Weights of a small transformer language model: 4917 steps.
Each number is 50 + 12 x the weight over its row's rms, rounded and kept within 0 to 99. Layers, rows and columns count from 0. The size before them is the row's rms in percent of the matrix's.

# o: layer 8 attention output (transposed), 224x224, rms 0.135, rows 106-133, columns 112-167
# v: layer 8 attention value, 224x224, rms 0.153, rows 107-134, columns 112-167
# q: layer 8 attention query, 224x224, rms 0.149, rows 128-159, columns 112-167
# k: layer 8 attention key, 224x224, rms 0.153, rows 128-159, columns 112-167
o106 110:62 30 31 39 46 56 36 56 29 61 27 64 45 53 41 45 52 48 45 48 40 57 45 64 59 55 53 44 55 34 40 26 57 51 50 36 38 57 56 50 49 50 45 37 51 48 56 54 60 56 72 54 48 71 32 38
v107 095:64 43 52 61 54 68 41 58 62 56 32 49 39 26 53 35 58 58 51 65 58 60 52 35 50 60 35 54 43 52 65 54 41 37 67 39 40 60 40 66 54 57 45 41 35 50 58 53 58 59 48 48 34 54 52 65
o107 094:46 79 37 52 54 46 60 64 36 46 70 42 36 70 49 59 45 57 55 49 42 45 36 51 42 42 62 49 70 59 49 64 64 57 43 30 37 49 45 37 70 52 50 59 52 45 56 43 55 48 25 52 52 45 35 50
v108 096:26 48 72 49 50 59 52 41 37 43 69 48 37 53 54 55 48 55 39 43 56 58 36 52 40 34 62 55 62 65 51 50 46 55 30 50 44 62 47 55 72 35 53 49 41 57 82 60 72 52 47 55 46 71 70 46
o108 102:55 41 40 58 46 31 61 51 69 63 44 37 61 52 47 42 37 52 64 43 66 36 52 36 55 70 49 37 58 42 66 36 58 51 48 45 62 39 66 58 35 45 41 60 63 30 39 37 52 53 68 65 59 48 46 52
v109 106:62 41 69 55 48 33 39 69 72 56 48 58 59 37 39 59 41 47 46 49 45 51 57 66 52 36 41 62 50 50 60 47 51 60 53 53 53 37 44 48 65 41 35 31 51 63 67 53 63 42 55 40 34 52 65 73
o109 108:44 51 36 53 63 67 56 49 24 45 37 55 36 61 62 32 51 49 54 40 46 50 37 36 58 60 77 31 54 25 54 34 64 16 37 53 58 47 43 62 45 50 46 52 61 55 33 31 30 59 65 51 42 41 44 40
v110 107:22 50 54 61 58 56 18 54 38 48 42 33 52 56 45 52 56 40 56 60 26 71 58 46 28 30 39 67 45 53 63 68 57 67 42 43 53 24 51 68 52 31 43 61 47 49 83 46 53 53 48 53 52 53 60 35
o110 108:63 46 35 45 56 48 72 70 59 38 49 51 53 51 46 47 41 65 63 48 54 46 51 42 68 59 67 29 54 39 34 43 35 39 42 49 53 70 54 52 33 61 47 74 60 77 57 36 39 51 59 53 36 68 37 26
v111 096:60 66 55 46 50 30 41 54 71 44 47 67 49 43 54 41 41 40 72 68 47 41 65 37 50 53 50 47 67 54 39 59 43 42 53 44 57 50 40 52 69 57 39 34 71 36 70 45 60 59 69 62 28 49 52 43
o111 099:46 48 50 49 42 58 69 60 43 58 60 52 34 44 42 52 57 55 43 42 40 58 42 46 56 73 63 51 45 18 64 61 54 62 53 32 56 57 61 54 44 38 59 64 52 44 39 50 44 47 36 37 38 46 56 46
v112 100:46 52 60 69 48 59 30 47 40 53 37 88 45 40 59 46 42 42 50 62 49 57 51 32 45 38 32 51 65 48 44 49 47 46 53 54 50 51 57 44 70 56 60 45 36 37 31 40 59 50 46 54 48 63 43 47
o112 105:30 39 43 38 49 31 63 51 52 35 38 51 49 56 62 42 52 64 34 45 64 49 40 65 51 68 53 71 21 61 57 39 49 61 48 43 50 62 29 38 48 51 48 47 63 57 63 71 37 43 61 43 46 30 68 54
v113 090:69 49 53 25 44 61 36 58 60 37 38 37 50 56 37 63 54 46 44 47 61 50 56 49 60 36 56 65 44 67 42 34 52 60 59 70 45 30 57 38 40 34 65 46 38 59 46 46 44 51 50 28 46 60 78 44
o113 095:40 70 57 52 42 81 61 36 50 53 72 57 50 47 37 55 63 48 50 50 15 63 49 46 44 51 55 47 41 59 61 58 46 67 52 40 56 68 32 51 32 70 48 39 62 54 61 33 55 52 61 63 56 55 27 71
v114 103:35 46 51 67 47 38 80 52 57 37 43 65 70 53 45 49 44 39 54 49 79 53 48 54 62 41 41 50 31 48 43 48 56 56 46 50 62 61 51 49 32 35 40 17 38 29 51 44 51 62 61 27 48 46 56 43
o114 108:45 35 62 53 57 69 42 33 53 46 45 48 37 66 41 49 52 62 57 52 15 56 69 24 37 53 51 50 56 49 45 46 51 56 58 51 51 47 51 22 53 43 38 72 42 76 39 60 45 51 35 60 28 39 54 53
v115 087:44 62 34 57 32 35 39 50 53 43 71 43 52 24 65 50 61 38 49 49 34 49 53 49 49 35 59 55 37 38 52 49 40 63 68 62 47 47 43 45 35 48 40 45 47 49 74 41 59 56 51 47 38 34 42 60
o115 085:62 48 54 46 58 27 62 55 45 45 26 40 45 73 38 53 57 55 58 25 56 41 34 44 36 65 42 41 46 69 57 34 56 51 47 56 50 39 69 55 60 64 43 58 51 37 41 46 40 46 55 62 51 65 39 46
v116 103:53 30 56 52 43 68 63 49 62 37 41 57 55 35 64 30 42 46 17 54 58 38 49 46 39 59 41 45 51 60 42 45 50 38 52 48 32 44 45 39 65 48 55 52 58 42 33 66 25 46 46 65 52 62 22 29
o116 107:25 42 36 61 52 25 55 54 56 55 68 57 51 56 57 32 51 71 53 58 48 47 44 61 55 24 50 64 37 65 58 57 23 69 37 63 38 60 57 43 38 55 54 49 53 52 37 55 47 61 59 40 63 72 51 44
v117 100:54 80 44 65 50 54 54 44 61 49 53 74 41 64 51 58 52 42 58 79 56 60 32 56 51 53 60 28 55 51 57 46 39 55 45 26 57 81 55 50 55 61 34 48 54 61 54 50 47 38 70 50 48 64 37 40
o117 101:60 53 52 43 55 36 47 52 52 54 73 35 27 38 66 37 57 45 28 30 50 51 65 55 53 53 45 52 60 50 33 47 31 37 57 63 55 14 52 69 61 33 58 49 50 38 43 47 48 50 41 47 49 66 59 55
v118 098:43 78 63 52 64 58 29 71 43 29 61 64 76 36 33 72 60 58 58 50 38 36 50 67 38 59 39 46 55 66 35 69 50 41 58 42 44 45 85 57 42 61 45 42 29 52 50 54 48 29 53 40 45 21 60 45
o118 098:38 50 15 46 62 61 44 37 45 65 45 50 31 73 37 45 60 55 47 67 51 56 51 42 56 54 48 63 56 06 52 43 52 73 45 52 58 59 17 57 40 49 60 74 73 47 42 58 39 53 30 54 43 58 55 70
v119 100:29 66 64 50 54 50 50 53 55 51 29 48 71 49 49 58 47 49 65 50 48 49 55 64 57 40 73 71 57 55 35 45 33 38 46 50 45 60 52 54 70 38 34 63 61 41 49 42 47 62 53 56 36 40 54 42
o119 106:53 31 54 37 40 52 63 36 53 50 67 30 41 60 69 48 70 46 35 26 55 56 62 41 57 43 53 35 48 71 52 48 63 48 62 62 62 63 53 50 52 35 55 28 39 29 48 42 61 37 32 53 49 38 17 61
v120 097:50 68 54 52 54 47 48 54 54 66 81 46 36 54 65 50 50 45 30 21 72 43 66 54 48 41 69 32 41 69 82 58 27 34 56 32 41 38 39 49 60 43 57 40 53 50 55 39 45 71 51 59 60 35 52 60
o120 100:51 54 58 38 67 82 47 57 50 71 42 46 77 34 50 62 50 59 49 59 33 63 45 28 59 32 53 69 53 45 29 57 53 58 60 87 43 68 69 46 45 53 43 42 50 38 62 45 63 31 60 49 39 49 56 38
v121 098:66 44 41 49 44 57 56 36 50 49 56 51 57 53 54 51 54 59 43 45 17 55 60 41 43 66 52 50 36 48 58 41 53 49 60 29 53 56 82 36 59 60 38 27 43 48 56 83 44 41 55 41 71 44 49 65
o121 100:61 74 66 57 27 34 47 61 67 57 63 48 41 65 44 59 60 42 69 23 69 31 61 50 56 33 38 52 54 43 81 52 45 30 49 62 48 57 44 68 34 61 71 61 45 56 40 55 59 55 48 49 39 67 68 57
v122 107:69 68 30 55 50 44 70 48 59 34 55 55 54 51 60 56 54 52 49 42 68 53 45 46 65 38 81 39 34 41 51 46 43 49 52 54 32 49 66 35 63 62 52 15 73 40 44 48 57 26 53 28 40 40 57 53
o122 103:58 43 63 58 48 69 28 43 61 64 57 24 51 48 71 55 35 26 47 64 53 58 53 64 52 53 41 53 61 74 51 90 32 71 43 59 68 47 52 52 56 41 41 78 60 40 44 44 46 43 34 61 59 42 39 49
v123 098:62 32 59 57 34 62 72 41 48 72 25 52 64 50 31 54 54 39 28 49 71 38 56 42 68 37 49 69 30 47 46 52 44 45 51 57 70 55 63 66 39 78 44 42 65 49 32 54 56 71 50 53 44 52 49 66
o123 100:48 48 49 41 68 51 20 44 46 42 61 41 40 43 57 43 34 54 61 45 48 16 45 45 26 58 70 63 64 62 61 35 66 62 67 54 50 49 41 44 32 35 43 56 38 63 52 35 26 55 60 38 54 44 47 23
v124 100:56 56 53 55 28 48 62 48 53 43 46 63 56 24 80 52 57 50 51 49 50 48 42 40 67 67 21 55 46 46 46 39 57 39 21 49 55 38 64 67 52 38 53 78 84 44 63 69 56 46 67 27 47 29 67 49
o124 101:35 51 38 47 60 47 59 58 39 64 30 39 30 46 29 41 52 30 51 50 41 50 51 60 52 46 59 50 37 64 71 67 41 27 82 43 61 45 27 42 61 45 52 53 15 60 36 32 40 67 13 49 57 51 40 55
v125 087:59 61 51 55 68 54 76 57 46 71 44 43 37 64 59 64 50 62 28 37 39 52 44 63 65 25 55 50 55 83 64 70 48 57 37 34 57 61 50 53 59 37 43 60 49 35 62 56 64 60 54 58 58 46 44 41
o125 091:48 45 62 32 42 45 44 38 56 57 68 49 52 48 57 58 52 49 81 52 73 53 58 48 34 37 56 39 55 34 51 41 36 27 47 46 49 38 60 44 45 32 54 43 53 64 65 42 45 43 51 36 56 45 45 44
v126 092:60 24 63 35 48 44 50 46 44 44 56 40 39 43 81 42 33 52 55 40 49 61 46 49 34 44 62 60 49 50 42 34 43 43 72 59 45 41 55 65 63 44 52 42 59 75 58 58 31 40 50 47 49 34 41 34
o126 099:40 70 41 59 45 55 68 55 55 58 52 60 53 60 47 45 54 58 63 31 53 50 68 53 45 50 31 37 57 58 63 40 46 34 29 43 33 37 55 43 49 65 46 24 43 34 31 36 61 53 51 65 65 37 48 66
v127 101:43 62 29 62 41 55 73 35 64 30 39 51 59 36 65 49 35 28 54 41 53 63 50 52 50 45 57 60 52 43 50 46 61 72 46 30 55 40 52 55 52 42 53 45 52 50 62 48 55 74 48 58 54 57 76 30
o127 098:45 33 54 45 44 49 25 52 39 70 54 37 43 54 59 43 36 58 74 70 56 48 49 50 24 51 47 38 47 75 45 25 53 46 51 48 30 59 55 43 38 52 40 48 68 70 57 47 47 39 59 52 39 50 46 57
q128 106:31 45 49 40 52 70 58 56 57 68 45 48 56 50 42 49 56 67 52 47 68 52 31 33 59 58 70 25 47 34 41 66 38 32 75 41 49 34 37 54 55 60 50 66 33 45 63 82 56 60 51 38 46 63 50 51
k128 096:47 31 33 35 39 57 49 61 56 62 47 40 76 40 62 68 56 54 54 28 57 63 35 41 73 61 63 49 50 28 47 80 37 56 55 48 48 51 34 52 32 68 39 51 50 51 65 36 50 49 59 43 70 41 50 55
q129 102:50 44 45 69 73 70 31 47 27 32 54 67 50 47 45 41 53 38 60 45 58 49 41 90 47 44 68 49 60 54 32 20 76 58 48 45 57 65 31 66 65 49 47 36 49 54 75 49 45 46 52 65 60 53 45 35
k129 103:42 38 82 62 61 59 63 38 42 53 44 69 46 47 46 67 47 49 56 37 36 54 51 66 38 40 50 65 60 57 39 31 41 36 53 42 40 44 61 65 21 53 52 29 46 58 70 29 35 43 56 35 45 39 60 69
q130 101:50 59 50 35 40 54 38 25 46 43 66 26 51 56 40 48 60 50 49 53 44 57 58 68 33 58 64 59 59 37 64 42 59 56 55 55 64 33 48 47 46 41 64 57 59 70 65 73 37 63 52 62 38 48 66 73
k130 100:55 55 68 46 46 82 62 41 48 42 59 53 41 45 48 53 53 46 64 67 74 61 60 52 31 63 38 29 57 59 39 48 25 53 40 41 54 52 48 58 70 53 36 64 49 52 54 65 43 59 54 81 67 30 56 51
q131 102:44 46 53 34 27 55 33 35 56 65 41 50 37 60 35 64 51 41 66 57 60 45 51 45 52 74 45 34 61 32 31 42 77 53 49 66 62 66 58 68 72 37 63 62 38 65 40 59 60 49 81 44 39 45 67 63
k131 097:74 39 74 33 48 53 42 61 47 45 46 48 48 51 54 55 69 39 65 40 43 36 48 49 43 31 48 62 34 32 49 67 64 57 36 50 57 69 89 64 64 49 63 53 50 44 40 64 53 43 58 65 24 53 74 46
q132 100:46 43 60 67 30 52 49 47 56 53 56 72 31 69 29 52 44 47 60 40 36 55 51 47 42 64 44 38 53 36 44 61 46 62 40 60 62 52 50 57 40 66 59 54 41 46 51 73 38 58 75 59 43 37 44 47
k132 101:30 40 53 68 51 33 45 52 61 42 57 39 29 44 44 49 49 54 62 28 69 51 56 44 40 46 54 44 52 53 50 45 39 40 39 62 72 55 65 45 49 49 75 27 32 55 42 35 59 71 88 64 43 39 60 39
q133 089:52 42 52 35 43 59 32 30 66 61 51 60 39 58 46 61 61 64 40 56 47 73 67 43 32 56 38 51 40 64 53 56 44 55 36 43 36 36 70 54 52 33 46 21 54 47 50 45 38 60 69 52 49 32 55 53
k133 091:47 50 40 17 39 67 44 36 44 49 60 39 44 40 54 58 55 58 53 70 61 92 65 52 19 57 42 60 34 67 50 62 67 56 57 52 55 48 84 48 35 55 30 64 42 67 80 40 39 56 44 36 71 46 56 51
q134 104:54 64 55 28 87 52 46 59 43 60 40 52 41 63 59 58 58 39 67 42 37 50 49 38 43 36 55 52 52 52 70 50 41 45 67 44 32 53 74 48 47 61 49 44 52 68 58 59 60 53 44 35 62 59 49 45
k134 101:51 55 59 32 75 51 57 45 54 51 67 57 58 46 71 49 58 40 50 42 48 54 61 43 28 37 35 39 44 55 47 43 31 31 68 60 46 47 60 54 55 52 59 26 59 59 56 65 55 46 43 67 41 55 28 54
q135 091:46 43 42 62 56 52 61 27 41 54 49 55 45 62 53 44 31 82 70 40 57 31 30 43 19 50 52 29 45 47 52 32 50 46 44 33 29 32 58 76 54 43 49 50 42 65 51 57 53 37 68 63 32 42 54 45
k135 095:59 58 44 60 30 38 65 46 19 52 52 37 53 69 45 81 47 58 68 48 59 32 26 48 32 56 53 47 57 70 57 47 40 52 23 54 30 41 48 72 50 43 48 67 53 60 43 58 44 55 65 57 50 28 39 52
q136 100:33 47 59 52 57 57 49 43 56 64 34 68 67 66 54 56 50 52 43 39 61 38 44 47 50 38 44 45 42 51 48 61 30 67 70 61 55 50 38 48 61 66 51 55 53 55 41 56 54 44 53 60 53 51 53 40
k136 093:32 46 64 33 48 46 34 35 25 68 48 63 37 53 63 57 41 47 64 58 56 52 54 43 55 56 50 55 23 45 49 48 57 36 50 59 63 60 43 51 50 57 52 46 53 78 56 65 41 47 53 54 36 20 47 36
q137 093:63 31 48 53 50 63 38 53 65 69 71 33 59 50 59 48 60 51 47 34 54 27 44 41 40 47 63 51 55 50 47 70 53 49 44 65 34 61 69 18 57 28 34 44 71 38 39 57 72 22 67 74 61 48 40 61
k137 100:55 63 62 52 47 57 60 49 45 55 59 38 70 44 46 37 58 68 31 56 52 37 43 40 41 42 45 49 49 72 59 59 42 78 67 41 24 62 48 39 65 48 47 32 61 44 50 63 58 57 57 80 55 32 59 52
q138 104:82 52 52 32 36 54 44 50 40 27 41 38 56 56 59 28 62 32 52 45 57 57 34 66 53 70 53 39 52 45 53 48 51 30 44 57 52 32 62 42 65 56 44 51 46 48 54 61 60 47 42 50 41 32 36 66
k138 096:56 45 52 20 61 59 15 38 35 43 10 57 73 61 52 41 63 34 64 31 49 48 44 39 52 66 60 58 49 52 49 56 42 29 50 35 66 32 38 74 51 58 32 51 74 51 55 49 55 51 51 41 36 40 66 80
q139 099:31 63 55 62 74 39 31 40 48 62 28 39 52 51 37 70 40 50 52 38 57 53 70 51 67 51 58 60 50 58 74 51 47 59 47 44 71 59 19 46 26 51 60 32 49 41 74 50 57 52 60 17 26 60 74 48
k139 100:47 35 53 53 66 58 39 47 73 55 39 27 38 39 50 57 59 66 33 34 53 44 39 41 57 31 48 43 42 54 48 52 37 50 58 52 49 47 45 54 54 58 62 42 51 50 57 70 53 46 55 22 57 58 50 39
q140 099:55 43 47 53 52 22 41 49 65 62 51 42 55 48 44 36 35 40 61 41 40 67 33 26 41 51 58 31 52 55 40 48 47 45 61 60 61 57 51 45 72 40 49 44 40 69 47 44 45 61 62 44 66 64 65 30
k140 090:49 29 31 66 32 32 45 55 47 73 35 64 75 63 42 47 46 56 54 19 58 73 43 55 59 64 51 50 61 61 39 51 56 41 51 47 59 54 29 43 43 46 51 50 37 60 60 56 40 58 45 63 40 37 71 55
q141 103:43 62 52 37 71 52 53 51 35 49 61 55 50 39 55 47 63 59 55 63 47 70 70 62 52 50 61 50 30 58 49 63 62 55 45 73 47 39 56 42 35 55 72 35 31 39 31 64 54 46 59 48 53 68 27 65
k141 093:48 32 52 49 51 75 70 58 52 28 50 61 59 56 51 59 40 39 59 76 50 53 65 60 52 54 36 48 36 62 19 42 20 65 48 57 56 44 68 48 47 52 40 71 27 53 62 58 59 32 56 45 56 73 61 45
q142 095:40 62 57 69 24 59 45 52 78 49 74 67 59 30 79 44 46 43 22 47 62 47 46 53 33 51 48 57 30 52 42 64 85 61 51 48 41 55 33 68 63 58 47 58 69 43 49 45 58 49 35 51 24 47 59 55
k142 091:37 58 72 53 72 58 58 40 46 45 55 74 57 60 70 43 66 55 42 54 56 44 49 48 55 50 55 39 45 46 40 39 75 38 34 31 56 38 47 56 56 34 42 34 62 26 47 45 44 48 50 33 69 26 58 68
q143 100:65 64 34 58 39 56 48 47 34 61 58 32 50 40 43 62 47 50 47 34 58 36 57 71 71 29 43 56 38 41 66 46 53 49 36 64 32 38 37 56 49 55 59 60 43 65 72 61 51 43 27 60 56 63 36 55
k143 092:80 65 61 49 48 66 30 48 47 51 45 67 53 48 42 67 36 75 62 28 37 55 55 55 52 28 48 66 44 58 53 45 35 80 27 54 41 43 57 37 41 37 71 43 55 57 54 59 58 54 52 68 59 55 26 63
q144 097:33 46 78 38 68 49 53 33 28 62 58 49 53 76 73 51 67 46 49 56 71 42 53 34 52 38 64 44 37 63 52 59 46 45 68 66 42 57 38 49 30 48 64 27 58 36 46 61 30 21 70 51 63 55 51 55
k144 098:44 66 59 62 59 78 40 29 34 61 53 47 38 57 70 42 63 43 46 63 67 46 56 55 63 52 41 43 45 56 64 58 47 36 63 45 44 58 36 56 53 41 61 43 51 18 64 55 40 58 65 59 52 63 48 56
q145 096:51 53 41 49 58 54 43 37 48 29 73 62 52 50 56 58 60 45 62 49 30 68 49 45 55 62 52 66 51 55 36 37 41 28 64 32 32 29 53 46 78 57 61 77 44 54 45 47 40 60 35 54 36 88 34 48
k145 094:48 43 35 37 26 55 54 74 41 32 63 54 42 60 71 57 52 37 57 66 55 45 32 38 50 41 64 56 47 47 32 39 70 24 51 36 51 42 56 42 57 43 42 56 51 42 39 35 53 53 47 67 45 65 37 27
q146 091:59 38 36 51 59 57 51 38 43 61 44 49 40 58 75 44 52 69 41 48 45 57 43 46 64 47 50 59 63 48 61 40 29 51 47 47 44 39 33 60 49 68 45 38 51 66 36 57 24 43 65 46 38 53 40 41
k146 093:64 42 66 48 45 40 44 48 56 77 58 52 64 65 39 51 58 65 30 27 59 48 44 59 44 20 78 47 53 64 62 69 27 48 59 60 34 57 35 51 54 55 31 36 63 37 47 59 59 41 55 41 25 44 57 63
q147 093:63 59 65 43 37 59 45 68 72 57 56 27 55 52 34 51 41 41 59 26 30 39 52 30 40 30 58 27 26 73 55 39 51 19 42 44 49 34 60 37 30 56 51 74 49 70 58 34 59 62 52 61 45 40 39 53
k147 097:34 72 59 44 56 35 63 67 47 58 47 33 63 39 53 51 32 43 88 33 58 16 84 38 39 39 49 50 18 61 36 34 63 51 59 52 53 35 42 53 44 64 36 51 61 80 39 39 46 38 54 56 43 44 46 50
q148 097:55 43 60 43 62 46 63 66 38 34 46 49 57 65 61 58 71 65 50 59 54 32 52 21 37 43 55 46 59 42 45 28 37 72 48 55 33 42 67 74 39 37 55 62 38 40 14 27 56 59 47 44 30 66 51 49
k148 098:51 56 59 36 60 50 53 66 36 38 44 52 31 76 60 83 83 61 66 59 44 47 68 32 29 45 50 40 35 32 53 35 56 41 45 49 58 41 62 83 50 35 60 49 47 56 48 34 46 74 50 52 39 57 30 51
q149 097:52 48 65 30 53 71 52 59 46 28 53 42 39 75 29 30 58 54 52 44 48 33 38 48 55 30 47 63 58 34 45 40 47 32 30 59 55 52 50 64 60 68 51 51 50 60 49 36 44 38 51 59 50 55 77 47
k149 092:50 54 65 47 66 50 54 54 33 41 58 24 68 48 59 56 46 53 45 35 43 16 48 64 18 40 48 57 43 46 57 45 45 54 61 35 50 59 43 55 40 43 48 44 70 55 81 46 49 56 56 58 26 29 61 71
q150 099:58 69 45 70 38 44 41 53 53 44 53 51 50 26 41 44 67 40 53 57 65 52 55 65 41 62 64 64 74 48 43 29 54 70 55 50 40 57 33 48 67 53 57 62 28 55 45 66 52 51 49 42 29 52 55 44
k150 095:61 41 58 55 43 32 39 60 41 47 36 64 30 50 46 66 61 26 48 56 71 46 36 68 80 40 49 47 68 61 41 56 43 41 63 87 64 44 40 46 74 84 26 60 34 52 36 71 46 74 56 44 63 69 35 48
q151 105:46 42 44 61 57 44 27 54 17 40 58 57 39 79 46 30 33 38 44 70 48 60 19 41 73 54 71 57 68 35 56 43 55 47 47 56 52 46 56 53 55 70 49 42 80 69 45 58 33 51 59 47 39 32 67 67
k151 094:43 22 50 40 51 48 54 39 30 51 42 66 36 39 46 40 62 35 45 56 52 50 29 46 74 55 66 60 35 45 44 52 50 59 41 44 44 47 52 53 41 47 57 56 70 55 61 55 78 54 55 57 43 58 59 68
q152 101:70 50 43 61 48 33 49 56 57 51 52 44 46 51 64 50 54 52 54 34 61 56 66 60 61 51 47 44 54 48 66 40 35 34 48 57 54 53 61 64 42 63 30 66 53 60 38 36 56 55 68 45 41 52 57 52
k152 099:46 63 41 44 41 42 47 62 55 19 42 45 55 42 53 61 67 38 41 43 63 32 55 52 70 50 62 36 41 49 40 64 35 42 63 50 61 79 49 76 46 66 35 63 40 51 54 32 80 39 46 42 44 50 50 50
q153 095:44 51 46 61 57 55 55 30 47 50 47 54 33 55 36 63 39 44 66 43 56 33 68 52 60 56 40 52 63 63 67 36 61 24 39 66 46 42 48 39 40 57 39 28 49 61 53 38 38 49 45 76 33 48 64 42
k153 106:54 50 67 41 44 47 49 32 61 65 52 61 44 46 31 79 49 52 59 31 45 33 55 69 54 55 45 50 27 35 50 28 68 41 53 42 50 54 48 53 56 40 42 36 44 81 54 59 46 48 46 69 23 60 51 54
q154 099:39 51 62 46 42 58 34 58 62 53 66 48 56 35 45 49 48 45 12 51 63 54 69 63 57 55 61 54 52 30 68 53 50 55 54 50 42 47 56 34 62 50 53 34 49 47 74 71 35 59 30 52 64 37 41 56
k154 096:50 46 72 46 47 34 50 54 45 42 59 69 43 48 46 54 16 53 22 37 59 48 58 34 66 39 58 52 57 45 50 55 54 46 54 65 29 61 39 44 22 44 42 54 43 38 57 23 28 55 45 57 47 54 38 51
q155 105:59 44 48 57 30 49 42 31 62 49 42 10 54 50 73 63 36 27 51 33 52 72 52 58 56 43 49 59 46 52 65 32 47 65 53 63 67 55 76 33 50 39 35 52 55 51 58 62 70 64 77 60 51 35 30 50
k155 100:53 49 70 48 43 51 46 46 45 64 39 50 41 46 69 62 47 47 45 55 52 60 64 65 58 53 25 47 56 53 72 26 53 50 53 49 53 55 48 57 31 40 45 62 62 54 58 71 49 62 74 37 47 55 32 35
q156 093:44 35 54 46 48 50 53 42 40 38 51 63 64 56 52 58 52 41 58 46 48 62 68 70 39 61 68 59 52 63 48 66 40 56 55 51 35 64 45 51 49 40 45 32 62 58 34 55 51 58 36 66 41 44 46 48
k156 097:42 71 54 50 50 39 75 34 32 20 51 46 43 51 45 62 54 46 66 24 34 53 56 56 27 51 57 29 48 66 57 47 50 48 39 55 35 51 49 46 67 51 46 25 67 68 37 52 58 33 50 68 36 42 52 60
q157 098:61 62 46 66 35 43 52 67 56 54 71 66 36 75 64 62 62 56 37 50 64 55 60 24 65 58 45 73 46 48 47 66 35 65 39 39 68 48 34 36 69 70 44 28 62 43 47 37 49 60 33 53 48 46 73 58
k157 091:60 59 32 31 51 62 45 53 56 48 36 32 49 58 62 43 55 59 49 56 55 37 43 43 68 54 45 44 55 36 48 65 66 42 59 50 40 46 69 66 40 47 19 47 59 50 71 44 34 52 41 77 69 53 55 27
q158 104:65 61 31 52 40 58 40 47 50 38 40 37 44 52 46 47 50 36 36 53 43 56 49 58 32 39 46 40 56 49 64 38 30 54 48 55 56 59 45 54 47 41 48 57 45 69 51 49 63 49 79 61 56 66 65 52
k158 092:53 49 30 58 49 45 20 44 48 68 51 45 36 63 54 43 47 43 46 65 58 54 26 69 26 47 47 42 73 62 48 23 42 59 36 70 52 54 61 66 50 33 68 31 35 51 44 56 49 72 39 68 36 69 67 59
q159 104:50 55 20 46 51 56 55 58 52 49 54 16 69 66 47 72 36 45 52 37 44 53 65 39 51 46 43 43 54 42 52 42 63 27 42 78 61 65 41 37 53 52 57 37 74 45 49 20 74 69 77 55 45 55 34 37
k159 099:54 66 38 65 43 53 62 52 45 62 60 36 44 59 34 60 43 54 48 45 58 15 40 42 51 60 49 45 73 42 49 49 48 45 31 51 66 77 33 57 56 53 52 65 42 63 42 39 62 59 59 51 53 57 59 46
v128 090:54 40 58 27 44 25 61 49 60 64 62 51 16 46 62 34 50 56 47 32 39 44 01 45 40 34 43 63 61 62 76 35 59 53 40 57 64 60 42 59 38 55 54 55 64 53 53 41 55 50 41 50 68 61 65 52
o128 094:20 57 39 52 46 49 50 55 45 51 48 54 55 67 46 65 56 82 69 69 48 63 64 52 37 46 48 47 25 42 50 41 58 66 42 34 31 55 51 55 53 51 33 45 39 73 33 53 56 46 39 46 42 52 59 47
v129 107:53 39 43 55 66 55 39 33 45 37 46 61 38 57 57 40 63 53 44 62 28 45 66 42 66 60 49 29 66 48 44 57 38 77 34 59 43 61 48 52 51 62 41 50 53 45 54 44 58 79 63 47 55 57 51 32
o129 112:60 77 48 45 49 40 59 54 55 37 46 48 57 52 42 83 52 59 76 24 38 51 43 49 30 26 44 65 33 34 68 27 69 44 37 42 49 44 59 51 62 53 62 56 31 77 54 56 55 47 52 72 36 30 30 48
v130 094:44 61 52 47 60 34 49 51 55 41 45 36 40 46 39 44 40 70 60 52 69 63 56 15 72 47 59 30 54 68 33 34 52 48 45 63 54 52 31 49 32 54 49 61 45 46 38 42 30 23 52 62 43 57 55 56
o130 096:57 58 38 52 64 62 61 34 44 39 38 43 54 38 53 56 60 47 43 47 39 44 58 73 42 26 39 43 44 49 47 41 18 40 50 23 54 49 64 60 69 41 47 45 47 56 53 34 67 77 67 55 63 61 48 33
v131 085:74 63 72 59 40 41 49 75 54 32 55 25 46 46 78 56 56 52 57 57 38 72 55 50 50 52 22 50 71 56 57 60 65 47 43 56 46 50 34 33 49 74 43 50 43 56 45 48 43 39 27 57 39 29 49 56
o131 087:47 33 32 60 47 63 31 29 46 70 57 54 62 58 67 44 41 45 63 45 46 39 39 52 74 48 51 35 52 56 31 34 52 30 42 41 62 43 51 59 66 24 54 52 47 64 57 38 59 45 63 38 54 57 56 41
v132 089:38 47 55 37 40 49 49 56 48 39 46 38 65 48 50 41 64 67 60 68 52 63 65 52 66 21 33 46 62 52 64 15 40 35 54 58 57 45 65 44 70 38 51 53 63 46 49 37 54 54 44 42 60 35 57 32
o132 089:46 38 50 59 32 48 59 43 72 68 62 69 28 55 28 53 45 31 33 39 52 34 48 49 46 76 59 48 42 53 26 56 42 45 61 45 52 55 57 50 35 59 37 78 18 42 43 62 48 59 46 67 55 65 51 68
v133 087:42 47 46 50 43 34 57 55 53 51 44 32 50 44 66 72 56 54 48 45 45 55 51 53 48 59 54 35 35 40 61 51 35 29 60 58 52 63 51 29 70 59 44 60 57 65 48 35 54 39 33 69 53 52 44 33
o133 084:44 53 41 58 63 48 63 66 43 40 60 47 53 64 58 28 45 54 44 57 44 71 54 39 58 58 36 57 51 63 37 47 61 38 58 41 39 49 44 68 45 49 66 48 32 34 37 45 57 47 45 53 62 44 57 74
v134 092:47 18 58 59 38 45 61 59 27 53 62 66 34 59 57 41 31 62 49 51 55 74 47 52 68 54 43 44 59 50 47 56 57 58 49 50 32 44 67 48 51 46 61 70 45 37 45 71 58 62 46 51 55 54 47 43